From a checkpoint of a small transformer trained on Wikipedia: 3 heads of 64 (1 for keys and values).
Each number is 128 + 24 x the weight over its row's rms, rounded and kept within 0 to 255. Layers, rows and columns count from 0. Numbers have three digits each. The size before them is the row's rms in percent of the matrix's.

# layer 4 MLP down (transposed), 768x192, rms 0.194, rows 53-159, columns 128-191
098:085137124136151125141089101124124130102106127121093147128124131130118163129149105102158148161106128106099108115156141166133133117069089140152161138098127136107168138112134120146158128130145075
096:156126151150124170135080084093155118096125126152172155142122161127124139162116152106151117137068129123178159102160167136144129140121134130105148100125083163121112139108120110109134122095155143
091:057104162128139135124088126147138158147139088066136141085120108111126137143144160103142091102127102149137146116130127148164123150140123138090164107140148184117175132125085143165143096144106151
107:127160131148095139163083083158151146161135113145136095117120159145088143117099083122157153133134141132103128142152121114138132145106126146098142145146149170089111129112139125118126125138155125
094:123107103178170093117138109108124075189130153111075122159123122107129133119131157113116131089126116133140132172141154135100120089143132127173140115118176156103093130132097146144098164125143129
091:132119153146084192108127104161082148091139120177119142126143069139147150149117108159141103142143143158095155128169130059111116124117182169155139162076138145146102108116137147102132132187122129
107:120102115083126115084127128096092149124112122157109124117144134164113172133168137116107102115127163160080134147107156134165122126114156072150126121122125122112159118144149161118136134122100135
094:092158142162100091148106136165105117136156154121116112181136140136076133089164097131087103137117139116140139120142140131151134080102125096152122142121104148127135140151111128101135149116181168
121:098119110172142194119082135117112133139114149128149131107140138121115146105147135112157120107073134133176111125134099100120104132113105140091092104103104120142171123167067075122156170113140164
097:148124090142169140117129147104117124119159123119130122151099108149116169084077105120130100124152080123117140164122092127138125113145129118141146120098085143176115119119082092138163137108154109
104:101136108095112119113119137117105105104150167142100103138082146127108135107154093131081133130075148112126183163135108171124124130130117110122126129154101142131127121113133130125160141162093104
093:132113160095138127088089072152157100112156136129103170106112100125135145104157130112162152121141138143120130121089184093130118137148119114127090114104147109117145139114161178087161112117133116
117:136158165132132165121128124125137112144096099178138071101121122139124101096096148148143119152126154130170128120136123132133124140119128132129146146113157120126098132091145125096085189147144144
099:119116143155110144098079106141157112128132130100125167127184117103100128165099130111145106104148129141122094086096120108118117132126099107111142105147134103176184124145140145118132147164140074
102:141180112120144176132091166142156090088162145144120125134113116116090122135126134160137163155100123093120158126099191144103157107132165081196144118118171107098119100156166092100088148109139134
102:110148101117092105120148125156106140158112106167120101144107115126131099099123093089123183149139116083130159115118122170201119105147130130123150135119094162117152134163105131144134154118140140
093:096108132130086165097128125084156136137132176167160099148140106130145128129163127099105134129108162150128170108113074099127107134136092128095108177156103128110127116167102122135137132119110118
108:115105126156062132091115145138112147119144153104135119155134149145082118148135130090122136122121174175183069155124138116116161114117122110123103067149112138157126152124119084100104162135172136
115:102156106128133084154145117057129161100131139114143130153114151151133105149131109046170148114158091068081107129146127124141128079143150170136100121114156106109101144132081098122115175130112149
115:114133148097102094103145140129147134150133155141141092129114116179145113129143108099168145130125140131131154104101109131133115124126094119132122114162147153101109091108148132160158161123136096
088:102128143129125143120108102128099121101127139141137127145126132111158127134159149134118133127130141089142118108148107134165082133130119151154109175145094152100172144070170113154131124123100140
095:108116128114193150153167097099147150135094139135092105136163166122139115116149136102131110124150096085106143050101129130140103115101189127142125130123144146099142129133124141187133120164102145
098:106113160142173161093125087134092173123123131124133165127112158124136115106150113115164144138141153178087160122138137139105130122102164076105144144126076109091151111121134157113154133153109120
089:144141115131115048103154120102097098131138128184165080122118127149088144136124111134151131126136094150154083115108098110164142138134104130117110103133084139100108105137105141111113101158128140
106:109127104154187137123125125102146165191143106124100130104122117110122109122153178076110142084105124113117123134137130096146123078159081155150138148109136093126177099139110091119133158150118101
096:130159141138099112177120123130141127150163136160128182109127128120190099157136102146117105166151128135117167154168135122128113128136116147111120100149118105096128116138087107088103107113111117
090:120106108153120105130136089137122113129149097183152170110140183112141136134156099093166106114169106142137118133114146120089119121102163151145124153100160154126169140117117132121100136112145098
100:137116156123152149151148150111105115129167126155144154095117090147168086096149161122088162130119125124150142118134141110134121096140115132162098140131127102104119118092123117125157114161159130
103:162100104078119098129119155138062121140118112127112179129144132115143141101164116117138127096082089123102123141109136153097166140126174155123108120144148119146098140147117155145137161139098126
098:081122151132132115196138107151106126149100140121132136110159097128091112148121152110127121172136108087138126081115123161130126106141143131114118092136165133126138144146179104191152141149119161
108:163119145095135153158093085163134115099101132137144163166116124099114091130102093124093155161133114075139116136116115128135140138114119140114103092101091097132092160150153121132116102178138163
102:127103124124118112147175114118133121124091094142109101152096129171108178126116151130097124141130120138163095107143124138141146115134128104086142151161153107131163131120105158159100056095146148
094:107120167149110094115159135113128100139185107084197109165151104141085133112129087087135076120097143107147135161148140140158129111117097144144134120150139137127133151098148064189134137120123083
095:152116138150076130150148102170147114139137098121137130107123124109155141098121105163140138144142137108141113167136171110129183161122099161084086064098150108156168157153117156156109158104142121
089:179100146085123152127064091164158166143152126159142131113081126118169129146110108134142153123115119096113122107143162125119139130126089110118104163146109118134107166112083096148113159148124104
118:118144122087115122149149124201143121166119124135178138135134125119126174118105134072111171115127131105115123115150118118118088128133159143103136159094101164107110097094156143143161152112148142
102:103134136131075087098148117092123095165132146123154074159131135108150130133116112141174141158129123118121081169099115140108113133140107139137119134152105135139122152092104116152129106101082157
096:115134136126121160126148091140107098108133120108170131127080134120159094114148091103108116084128121109125127098138113143117110110123106126096136096113138085145090149099156119132122086105150140
102:080133106166112144096092158129112108124120124127124140113141141133117133114151135122121132122109137142151149167128130094106097087124101109138122144093140167104080134133100090119100141180129169
098:098137141129155157165105117121153167119106127152129151106152107098102141120106095087082101146101124047107129141166102158193129140120137109134127116130118119151103104116090153160150121123119159
098:134135105158174180136143131110141140106179137144147126147067138156106131118136112181131131122100128120137176141148139158133129102150187099161136143119150176152108110113163084141097122141087115
100:110116092145135139160145102158103113129101102116134122115117116121169131126116152142099093113122139129161125076144136120145161078144114150171128150134142124086134180129160126146094140101116123
100:169141109140135104137131110139108110152143121167111152129119103127105074140148097064116103141098127128095097197118109108105156100097114159146163102133112116141113115110128160147155106145096165
095:119101139124139106138141107150136176100115117116136142171117112126133143111153123120107147133139118162052094107123095157119126085102098129162157096155149123098165135122154191159149151081145127
113:128128091083136105122125057100127119170130121134118124102133133157091137179159158147157156104188097099130110170137100147126122102144100152131133124114127123104123168100158106102125124087155134
104:109145120130107083108159109089104135099097117111163102134145082094098133128102117133099104148132127144139161136167116137119105148149102127135113165127090140099123135142152125132112168136125164
102:107118119176132117102128108171111073110118120128141160146125136140115101090126138169106160120121072120134123127142119115183086108097129098124161117118141135126126097127116136154129135118112066
099:107142131135138161093093149100130156183156152124072145110105109097164152136080100156113118146117131137082104142102145125103119124087130120129121085142092096095184144172139109091113162111155163
096:125088132123152147136140140120128078089122096137139098145126148115145105107118091159133101116123152120151152145129116157151170143194121169140128143169158074104121134080126127120166058137115145
095:162117097113157122176147108117114104150151147119158143119131076119088125116135118106138126066130156130111126124115105121146122118158086065141134139099130138113157111070135139116155125126121173
104:128118139132152097121163136129135125121106155135120109132168137111164103082101115153098144141118101124185121124157161130150121114099151113072130103079089162159143168123142142185134165133171102
098:120120113130185116108130126165114118130146111156100148124109113154170094170148092133137143117119103150117149122157099132096129143130124197140165138148180127135154109112074146139106125114142148
092:140122161156090138133105159115114107124146132168097139206170133149109142088156154103129155124124161129114088144163140141081073137139151144161124148082157125125187162139102130178144139121165125
095:137097101114135104117090107087103133126167114159123119113136140125124188169109114103112102134149117171091176157128128128154105098120134128120164135116116128136163105092141121131136116114160141
097:127082117112098093123135125110112151181149124120155119135127125151101096103114116127096130119116108132067143134135084132132129063120127101090162109095105097116200114129103125159149146106107140
122:184127164129125207115065159147145125108142151144108171147112139133114129123120142150106145129112133150120123148106108122103157084094140120133111113132105110156103087118157121080138102117158101
106:175118131141085099092162142118128188142103162154107140085119128142129093137080126115169145112138121144144099136129123125149115129133135117109138119129132125083089125106123125138092099194128098
092:082124142102139156099130123078107124108088150155146113123125129111135129131080142120107090158159164110158140132134140141144178080105133141127132110112112164107075107127151119124137105087158097
101:170143170133150162139102131130121119120145106174115121128098133168116146111141106136131137142138098148088095149126165156120153161133143117112099110135137093137112115149199162126134132062168146
094:110146161168088168160135135102119072100092149159165120123084112157135105109100134121120100102123137128131137135137114151123108150116081158131076131155124173136157125149155130152114110082105159
102:120131116105098135135112146136145146114129113086161099094126144113135124162166085119146154116153127134082147115081164126169140156104145160094156104105123139149151131110118131157134123118132167
105:142178166111108106135122101157128142124090128077134135124111102140156107111123116129121128134143127145110091124130213120161118159139111113082148086136193155131093112135143115149105129113169108
104:115143159186148160125118147101128138141089102097110102160173133112099153139099105138133134128081097127109153125094172152109107158138146143176153132099177110143145139127158135113169092122112137
104:137128087081101101116147131121147162100132091103156125147108167128129115122148134142114113124149096121144099114164108113110147122128136126129129120168142141098118130082095147087121150124175137
092:141134116146136186081125112140127165150116132122110147126105111135148103096140146151133115111118168188131116138094129115095128142125203123124138167106151144116129101125134104084175087144137130
093:121099140155139117116107087136111132137120107113081117162138129146173144121129172069116099115165125141162084137118148148170084126170130106117147139143130120106124115109133090119129150153101140
102:117148144131147145087166127126080169102082169123132084156111130138094145104109093113112167103124091120138155140147124085123129141117125142141118139125142123126117149088103130104127093140141160
086:113107089095123110151147144150152116136149149092081169119104132080150115167125176153146100129143115110106121114139140116127152131115120127162133165140131146153092107189085160075105114100113177
087:163213156153137129146105139126121127114130147109148110111122103128147106124120108131112122119066142158143167103099127140160127111074151168142114151134110116161135116103117137082121127144087130
093:190141101119110044097177159123131134106117108122148112178100136134167131114116149130126179120148093159084128153104105096177090140130128119110134127138140114142146144113139097084184127120124132
104:132137105138127157056092073161156121115153085167128126149124125117108150177151128170135149162142144099140116131129118093133149089098090146144135122129157127133113105153149124139135145140112146
094:134126120153122174102122122144153096135161108159104155133141114074143100120123105112123097099154101100125121144103129165135153148105157143111128157152136097139112112103138113138114176144133123
095:144154116086126165127094139144130143142143138122106129092117139144102118114120141138130133097137103144086150160154118113112134129076125119152126076153116116113102151110111145108153103122143083
089:117160147138171139094118128127134164103087148132133103107151124114134140131125121111145125118180106123146095138113150140098099128162064111117131091101083118119112127123113125100142130140110123
099:123160116114160106135136137134107154069123127164121130170071151107193096154137105095110139106118146103066157145122125148194128100121075120120111153145109127130115152127129126151116097120130157
100:144126140126086119100104124105085134129146161175153156131151145164118153121168125152140161175122179104180159149140156177118129160136128184144123117138098165124149122126152159156124146092140164
099:105152137115144115114132144104113151127157117129164130153156109138101114148154129073122142140094149154112134141126170147162152168102131107139099134146139143125128123090140128138103104121126138
088:151177116051134160117144149163152136118117098135153161100139147145135121153110148151124111117128108128115150156102180107115158130134151129109121075151148143160120137179114093118086101136121128
095:071110120144116153152127131144088117129142089132134164133128136110141156153084135119108138147137135127141177122136100105098124094114130085128138091094124121154118138123106118141163129122095131
099:137145138140115107123171135171138092152157115116109108165105084123127170093112085132119143185167141092105155119137137167172176104138122142119136148149130079094104117101147127147151145074131113
098:142136095135121147153091094133081159080094154103103143143121149125123151118159134137080094115124156107126125173163132090153159151145119147134126144116096133103111127152118129155120161119109116
095:121131120150156130072131156118102132143137145130112119123117138127091110166159152116124095188116152061107107122112123124145097132112129148142092123125148132121135121118160149156120121135127165
096:090084135138138142072122091095147158113130138129121150107173142121124166126160093106155106146101145127145148145139122123116152109141114129132134132112142121102076135130135127114108132138126151
097:155117114133138184079130101085137147131149114129154131132165122132130132120116135126135099106171137178122134092153153146134133132139090160169102076109129154156151078119165164143105129156107142
093:135107117071156125117188103139150141074145098149098128162111176146185108148127171091104105122136138138149105150145102129138136091112122127124130128082142061121109150140134135107104131125107151
105:098128087126133092109100112128135141130179159138099130145159107174152133122133094126119132153158128155144141111087127069167139115103130114137117124168112129112116096096109163122132150121106117
096:165107154145129130113179108093088116168084115079126096109131124125105135132136117132127160136140117102145127108125107142145114142143138114129141156103128160167134126117149171135118123101143163
090:142105064116151085117075134100075102107176115140137107113090139137131136150144117141156128103125134100159093154100125145088146175129120121156111129095074143122084109119165112106112105102157098
094:129128164154116129117131153133118140128098112129101149136178107082123129110162110129162141146149127101166123139121101135124160084120096129134136149136096089114095100143106140083140094155129090
168:100112106134151118079137126122124103166092116141092128137135150108109140138153081116120095112119125114114094089121115141135153121112089137143106087122141145156172090120126121115092157058167127
094:129126150122129121124122129143114108167129146132134135140166100126137132114148142112114100108095104091119137106134115161088131088187114132091165078137125121097153150128146148154097115137111143
111:138148129129152101142154139132146083165138089145065115144109108163161113075175140153099162123146160156120097098098133111099133128123116141145148156113145114120092100156165122147128146145168129
088:087094154116104099110142126114100141124131119153130113137168082111116142125159125125157133138136153134130136083126114105123171166134098115078139153148128117130140092105122121149143149147125169
097:083124144147141116119082122156114114099073112132146108129137149100066128127118134129124100087126128148139161152135164129090090121142151142141150131093117150125094146151128155154144103090115139
088:145135133111095110153160095150164134133077150136130118132161137176115138138127118179157137149115115116112093099169099113086118110143148139100137167126141133154128118124155138112154166144123135
094:084131150151084119104137143130134138123085100123108142112109123105108126151144169091154157157129125181125098143151105165145104138119175120110130140124128153139091112131098090116138083153107120
101:091114110110116130162150086103137141117163154128149145146128139119115151108158131098109174166132109081138129098147126158131111159121133125135084123164134178127121149065106161139091090137094131
106:093135117123110138115136083166109166107146115149100165159121139134171166083123172131160110129139136099139122093107090116150146154128076161119147114150139171138145138081106154104112098185141158
095:110117117172154146136142117106072090167082167134091140087136129092136118098179120114134105089152165137127147093128121136148110134139109109090116110163082156174170134113103081117131145125126150
105:109131124127153100104123114124121106122132161156166206127142148136094147114152146153147099086114123147132108106132148080090118160164138104124119125114107133105131176119129108116122105094120098
104:117152120122141122121048115170120147150103154166140134127089127164109164104131148109117116115088124107112122106126117126138132112140126139108153169135081135110137151095146128132122150155130114
105:132135130131087094093163087123128117135134106127159110143123125124153102145081110168092168147113120096156133130173114154120135126164145117151136116084154105127095115076177123143135101121097081
105:148113125125135123134106118119145143142093075146118166128123095125147137129115166166154099067115093134127110150171129135164144088131119162125119133127162128079103108128157133125130178146129129
096:127163143120107109114128127093158178082121145142119156173145127131166096171133132109141100147163122179120117119102161139152111139149142089204150104111117136138160140137164142113143116118115118
096:136135091142118165105114126092148161104097186130100156086149110105131155131162133137094091124120103127146175135076128101172107132153106105099114136152129096141115107180140143109146117141117140
114:118138120122082067114182164146156119166105135134108099144139139140143091132128125119130127113179130108123107117102114139137142127131132147124163119129097093154128170132123112149129154105112139
107:121135111144125114133144137125111108135144105157109088107135170117157104164120138114169122104139121167108102171134132085110155159155165111103103100115130100096139152106113161106085130145139102
# layer 4 MLP up, 768x192, rms 0.221, rows 54-160, columns 128-191
097:154122134100123183147143091108119135132119106131122098099157171126133101115098134116106101160118095139124145126131157138175078162152135176075143089130125116125137111116154153135094123126105124
098:144120144141116139161122096122163087166143155114113146138145141169102119118110121121105117134128116100137086147175159132112096142116166125166098119127136096150143130137161095110097122123133126
109:149122116137131116151134091101139160117120098128118134174148087102148113166122113143103135190131142110154156119140134123141124104107125094132132143112151123164110158147096178102126150152133124
099:142132148112184166110084093165118155123133080177142122121152131141141156157144125187129151149105139124177149110099125147116159153129128124122106121105078173092115121130129166101126091140121142
086:107160153109150108153104154125106146149161092121108125145176135112141143153097128146166090141125122117153125112138140156140156062129080135159121103147099166075087097144123164154118122103141127
101:156118129127125127144127173104089132121151102153124134129142107072132097143168108124159125131138152128150156111118165106117135147086168117113101130091089117162152141158189100147086105114147086
099:130127120063136144097130103103120115117156142126125157120114124124131184140087167143141153166116136133158105137147117129089115126141101143101142104129152131126139122164126148170156130122109117
134:117134100182171123156106097145105116163122100129165105108122133154155138172114133110125100156130108121146131120143119109131115118138120110107067154084113126090182154139117134157160172101087140
105:143111093107124123149121125141080139116113125103137123114107120120172125139162134098113194108109169161164095093094191133123110119129155148115111144167158121120139140135118088165099130149116142
105:120080100116115096116110116134109099143125124122137087113154123141146128125138133125163165119098109112161144090145159131086170145102117150098152093153136127128073169101149089128123147146124151
101:155139181162108128176126132145099150150109153137075140098113123176073147096079138132168073112076126131143131104151111083138155096104103136123165120130143130106099084119133110164075129130126099
115:087158154133118107100137094101124085089149123132147146126129126118115098163144115106106162123169146129120074130134097102083079113123105165128147132104109111124084175153166119138131142117134100
107:111103106136128106135145154130122154145137112137110115152104126120133139114117145126169161127137097107122107139131151145127133087137124153082108109129130213114131122127170140086148142143179124
108:173085154120121067128127150155109137167142160121110146153105143112150121137126130127115159108124124136094119163187081163152136111137076134105127078117114148121097108125091104157152118143141151
099:107141128090135147111124132108138148111149125138148133148108123161101116077145125109108140152121136089073159104136138134122158124157107089142158159113178133086140132102117119126111125138076146
091:143118149043116122099090123123141152087148120134109175087149121127153136137112127096123108117112148147113112076120154171089137095100194093148116091166125119151149136097119146139107121137115140
108:135047110110142105138106162200143130129134117087110112154117098091120144134146122126128127125091111138105129090120173179088119122100146090110099094124152128140138095114124143105169146121095134
111:107152082174129133145143126123138131130147152166119125140130125126148131104159125125094198130106114112145122089144128124112180102105117145126110126139125111101138170118147157127117134156152106
115:116138181112116101137109157169141109087191152124157106140120079125116080107115125111158113126116134117149116124146148117120141126151113128174123096114134151141123091097117103132169122131135104
096:130151156145111084141115115136128096168154113118139132107108122146120117149093117108114139129164159117181142149112118103070158130138174151126127159125150141166071145131078155104160125127110135
091:168113159150110131122120158135131126069150117105130138122145102111139108149102125134150161124120168119133136152150085090160163079174108124124129165151167118162112140142143094141126153136171130
104:135182073115124152155078158119139144162104130110093095159101121110123116128102146114115157143117164132177168074099114114138117134142114096166086096121134183123122141120134111115107137148187098
093:114128145090099163161115134113120162110105150083105163161085103118143130111111125147133135146108122125102113107115158123125131132123138125129163092149146100146122131146137055132126116154150132
103:142143118121108162122149116135145116105135128096096132136132175154152169133144151122085120118109153074151141104170144102153160090132148156118101094155142138153117149112132107153117096139117132
102:152113106137133093118163137138113127125142127135136099137139124105136162139171150073126153127100130103173123116125153134116168148136132114136111164161150108142133149181148073162156126106090162
086:151109135151142125093156141119115120119091129091100112119121128087103136116139131149121088134140171095149130135132146194120108129195128130141124109145095118095137118129167106130138137122151138
102:162126136148139125139108183149150114146117108115137141129137134102139118134103082128160111116141151056171133097136148102108148120114126154135124140141125164121140120134175174161093100152103109
090:136131116142132121117132136143157143086112112119168147109139117116083117091115127091140097142126103152165134150124134107105167118128173130056140107161154126171100157092107156088141148176093089
103:145144087102093141088135142159130153144148107129133157124132149124164127090128101133135121136135175103113144136133160110143147100119156125143148137148130141128120120131135163111116171107136084
100:155108102092149166112126121200152154074149116153137145141119128114126128149091111116163162139121148121109125155148120141136141107118156147100104103139080102149099110124153098116101151171093103
099:085156164136130097123139099095157114143164107096117147148139120140131116137132118132124129121106080138153124141148138077126134105099140166097118160121138124138151144150109103150137167116128127
115:134128058127118146149107117116092115149117145152122132104142110159146159146104141147073106160102134099102113152094095129093139153091167114130104122143096119116143143118139109113094138108147157
107:130101129148141124128134110087083086183152169138116108144171135087108129065135095108126127094153137167107122104178098105117140132111083128113138142104142136166081134071134064140119114111131109
078:158100117130145099154133110136143087114161109143126149143124118134143099143076130102143174120119117150130133140131095126166067140135083135103101162137117120139070135130148081138120102132098165
105:131098135117100119178140132158142117111122100075140151117103100096148100153157138111110170115134183165125126167114135161096078119130103107117119133118122137097117142125141159121131154155191112
108:146123176112143135091094125147092141109154102117147116108175124123140127150121148086129161122162146117111127111155153106184135085129103092126097131125102179104140101110099114164110105151163156
093:141104088157096104118109157133117145104130104105082134128122130114088126142132156139154138143140122139129177140140108108111158149100157128127164114129149124182178129137102149127117171125127165
109:153106129124100117154154103123115102120118150128147140082122149131125135067121116140113125193175141160186144138092124161137117138152167147134129134133117124109060126118159060118143142117152100
091:125149128172123170105126133115129143106130131114116150123149181100144155141120150171087107127156102133152128108139133099109151127111122192126131156145110139130120100120102118131096124160156121
103:132122138128113117158120076135121080103105158131129117163128110118081130116126120133115120148152150127158112116150140129116092137104154155115083134129142098118179125127081124149107146133109160
097:160130111108126126102105132110120168136172126113119131136152133122100071141146126116111077140121107120110103129127113166135092147101142157104148091113130122179145103078126143125142138134145131
083:111133102137148176114140132189166126098110151132131122154111095149105156102151163123116146109171127129131129103138128099112172128105121169135130145127102142134127126106118137124123176165125119
106:133088130147149115131111145154170133130150129121148162123101135146098135139102125077051151132119148124161133096164103164071099126139085135106087070143078172166149136127140113102108090132145111
116:095078137136140139106066140100131137127141137154117114108140118137072132165140112151113130120123137105171154115176128140090173120128157143142090120140166101143122138145110108139132108138148182
105:162114089106123129125121190108114152115102140147129151130194160124141178114108139120132066139144131148123125142125130090129185115129124146135152143140098135122118092147123102110127136147132169
097:132151186148129138151135114124104149136156089138147138099161134108130126118051118144126121109151077144128147123134123123125156102093101121106129132108108098183137134138120082100040123194110149
101:132140113111116106135137103133098121139119171139154144146138139105127116119129114157179118116144106096113102126128102097109190122142184111090138095139122173153110122071138102128139152135154095
101:149096145105136105124112174136110139137105114126152115147131126143117140148132152109111144132112157105122113138148139091135116092136120176115158128092111086114154152160119139175132125086115117
102:119160147143102109093104150102137111146098083147123124073136164074126144126108125128096162121137136151129170121137141110078102154122172136114128122115141148141109146192136081110097117129111129
100:107145154168124134136122155096162171111141130118130151046143095112153123154102130176106112118116129127170132114123139130156122083137139129170107119117115101153074134153113118130136133074120156
097:130116109129150142149140158130115112133147102132135175076172108115072107162087145142132153155152151156172125145118180169140102095189135119103130156127106136105129087155133141162124104113153152
087:113169138153139109133103109126102155151112123110147117128113133144129137142123114147118131110134093115143184121136139109087162152120094120117121102138154126153135143124129164072139137178099155
106:125139138101139157154135125162096135137119122118107121121115108152078049167149107142132109129106153108167119095131147111077105165126111134106091121091113148156102136142088108090086146112149110
100:123160135143142133113136132149131136108130136154142153112122146096110142139156132127152103160137162153093126107108133087117115178071186135150093118126137121156114172114170102107112158114141101
140:126116144092158116137115136151119090174181106151158178142117123160143105142145112141147158078107126106119099100113158162110095105141131109125130138148094097125158114118104127137141104129133161
067:157114111147055102135160153137149153142094121182126119109099156131162127132122127101167120145131104147129133140136103137144093139142121165111089136149144196123118141130110099170134107146164090
096:152121153107106155137120112140176136169155155084108103096137152160097126126077167131166128131097147131114103101108142074127164157122110127063122138103080143132138120145104146124081166110086139
105:140147116115174147143113135133095161103162133137151117157078172083123116167107169115146163151116171147124089109107163140093152132133149141107137092138124147151088141091109150141099161118104146
097:139137107133116099115146141156129133163158130113132172106138149113114145124146122186099170102120108138137141139111088110135129167158144084075135161139169138128110144118125145123144125150102115
095:116136176141136137129123194137114113129167168121121139094116095104170169157157127111114167107160129131145150129115073135179165105185100140121163140084131166128107125099096132115133092129158116
107:130104132135156123134105136101165149147159103140078105166161136145138142157131127098115113108121152115122142090138139122101125113116125138141099153109119160144135128142150133112104128125146119
105:134140124119145145114125151096151109154150110154147116164092110099094095130134100117095140145095156125146148152083162116110111141112084142156149121089125171152128111144165142137129120114132086
100:138114110105126156114134146111122122128180106114107105086146154111134161127054126154145120173112133115158129144141115124129153138126142113125100105105057085116120127102160157140143119157115097
093:113140104130119091163103119079164133101156115128150096125111109137117121164121151182113168124124137128119170127152132123141117113127084138177085094132087103102148165140165071146168161120151155
093:102108162077098139125156153125142129157131154146114143132105134143131149094145079151146139124159138158127168098139102150098177124114146147123087133161140118087130109170077108098112146118159149
099:102122132131145153102097149170119123123150153062087114135145141124121113130078124143094161170125109126159128134138101135128078162145114161128096150131099127147130150142131119121114113119221119
081:125113131097124132129157078146135106077136144097128126180174117116107124130129122118110128162116117141127134124150108088124158098131129139142101096127115155127112094114147125129118123087101106
088:117128167094135109099101102136143139170123109128119179160135126186121097104096108126145160086114133123152142120116119135097106117122120121155123104144097116110143157153094129166111148142119125
097:098128104091140118120109135108117148112138090117088089097108151124111149135122100102098139132138148096133152152110108214130117113109091122148128173078091142133182129114128120146097158130123111
106:142139124114123125128169142089134158120122123093101126152089168126129152121146122143124161066116160111115122126086123119113106109129093133117100140116130162182099135131105142184142141185120125
085:125169151131131081130061169105142106129114107152118125138135098127105106144129121129163149098124134109140128152177111143134127113132149124123141132186106163084097135121150090171161147128167085
102:154105132172098133120097130142055121084105096108103143146158129121129143128083140150166129135131148152118132156146119133136114150136110153101122147138186137099125120145143064171113113131080159
088:133133132164128135125142148127145140156134088142150106132116145145113094145129124099146147089083158148097154134131112131165111125179110163081127164127106113094123142167132120194114077147124126
106:112133117077102142144123104084145114133109161138132126139140124118156128126162146145137153153168149143148118138101114138065114106086110095110116172124110083152105133097120110149127134154095174
088:198148136120096102153129123159090158112111151106103105131153140155089133111179129080141159125115156157116130162117132165140107114129177151104152146134149125143138109116116109165110128131155151
105:157159116118098112129107085116112096123125120126111148116102127144120135097160109125114090160152106106202103151127104152121126113169123154067099152131115132127100104092120135155136124133138118
085:126110142131110078118117166102124136142116131107127156117092123085178117100103102134130131139106154119133136120150112137130113157109131165137117138121138126141086137068097176115120117112188133
087:146097124135116138151158132174122127132118145110086104111110133136105122107081115167074137117097119169154137131142111105143127123159084120121134183126096163141132123128112084123130154112123099
098:139074157106161095078154095163140128090156131151143130099155159135134143117119192121121121095110152122135121132156078162103122109111076146089098157147129117159109139136121134135137133131165127
102:141177091124183152126083118133113158118128102088119122129112150099054095134156125172112121105131158134138107099114147128152135124084132148110127130132104170126127122118117144124106118173156154
086:175091100127106139146113115145118111139165126115103156180100123188146135123101107152166089055123090134122096155085100139118133120129113107115078128147093110118088119125135142176163158145130134
091:159121073096121120135109123117158158157197150164107148131082112101103117135111108169126144166121135138169161117108132116140143114147089139136115146121121188108130126131109097124116127173114190
090:136168128140109104110161114098094114079152119107116193173109169127169105139128153131108132111123130109151148088156114113113120174154131067155116119118161097112103126113135152136164147116139122
093:151180109130114124103112168144107149167154129100154142119195140087086095109109093180121134098120136133132158077132141113080130086110101143092126126156181127159118110111111139162144161106130145
091:095126122152139123148137140110095130117140136184094138128115114141115176116129141118129165121126117115130130152146130090139130150136108141174096128096136146110104085158116125167120126088176132
102:148130115088180097142154163136054128125151129100135094145120119116150132139108134170122122144172157192124154107130104137126132136173090170098158141137135112109107144117137170155118118108116122
086:129169129119127158133106125121134125087115116139119155134143147085109167129124189076101142115153152139189126151154143104105124130115135108113122143129168115102140142116091145129160133155134131
099:140106119119154089143154116124114114105112130145123152145101111177090141091127121098167148098115146139067102150141186128117164130152114131128140135122171142129168105133126083137107157108158173
244:114123138129125123119158165140113139139138113134143124107093152127139143134143102108117123105084090127119149113132095135127134115145091190146107108139157153132185129108119137115105145079170151
095:112130138110107136147111165109145112107123112109112140130100147117084114079083173138108103157113134135095160098144158093143114169140168120123146163126166094105142106152120102155124154150128102
098:112139126114145080148123120083110094113161120154109134190111167147132108159118150132091140149097116126154095113116145105097096154100149122121157144119127177123101093122165137164154126149149091
079:113142093124134129126142142109136137126101154152113109112096142142169143131137110114155144120144088144126133173137102138174099101132148139136149153128128152099103151148142137102142114164102145
092:160137112116170160098112140109141120140101170129091142170145152142164104142171077159183106120171093132190140142113150145139143151112148133151145104159092152126117114103126152110114101162128124
079:105145119093152121165091173112157120155135153133139154098117151103186155158121123150103138134058161143097141151124135129132118118128101130113122141151149137081140130155136150163125112121123168
096:140152118080174170100121128094134119130128130133111115149110119149123133110119077170170130131118139051137105088113101134130130157100114117140148104140163171150135111103157142079107114113158146
090:125139094131103146151128134108167109062076102125149132127153138125169190151089132098144175115138125104122155115118105112123119139131150176132126131114130138171153093131121133085167141149132096
102:139160138124121142100088142074083125112151110119121135124145130155175109130109145133135139170150116140171124139080160103161119114131138153125157110131132094155102110137145157111145088138132129
120:108095104138066107131145142123141099134128097153184154112135135143090142129115173117109150102138167199132130141141152135142125141106132175132114126096165133106113112102111110172118124161138155
112:126085147136110069117117127079125103108152129157147139126131107103124130132136089109163119127140141151100115175107117155100098122102121134134168109087108148097086109090162149117128155123080127
091:145130120110138076132147155138148146138127181126107105144141155144134119088135161151144104124083136132147094191156110150150104110147142122145106116136098114094121131104105120154145166155101146
087:110127087117136150108183097165113113152095109139128130129132138134147119142127154143108136118129129141175083169165161137116094132168094153101089103122114117114129122104132146136171124143148096
098:115118104155109151124089173089149192105111136098095102125157142081090161149102125152126118117136149157129145091142103117113111137104097111158092128154162119155119073120133158118130159109149160
097:119150172179141155134154120114134113144154098115163145142120145091111135148089134138114150186121148108122085144136103117105155103172159140125079102134123113103154146143080116066195147172121113
103:139126125081167120078145114138081112140124116163132132166124139152121148109104154124123096164102141108103144146112121114101117124135161140145117114148121131137132142072119146138107150143125166
120:135156080144110127122186135130070098149092117151119119098152148092134090133065122111146111122145137107152137098161126164119147089112104142103151121137136160128119118101081112152153130131108139
106:166127127120108142131131105093140153134140110141099146151131120094093182145126129108115125148085159092135112094138142191109133135111092141135092114102137146110133158137097135127144147130127153
093:142169110123093144173128107102135140134180120159135128134136097139113111175112129129104128123132143159133151128167082146105132171140100100112142118122130094130111152127149106143169086106137152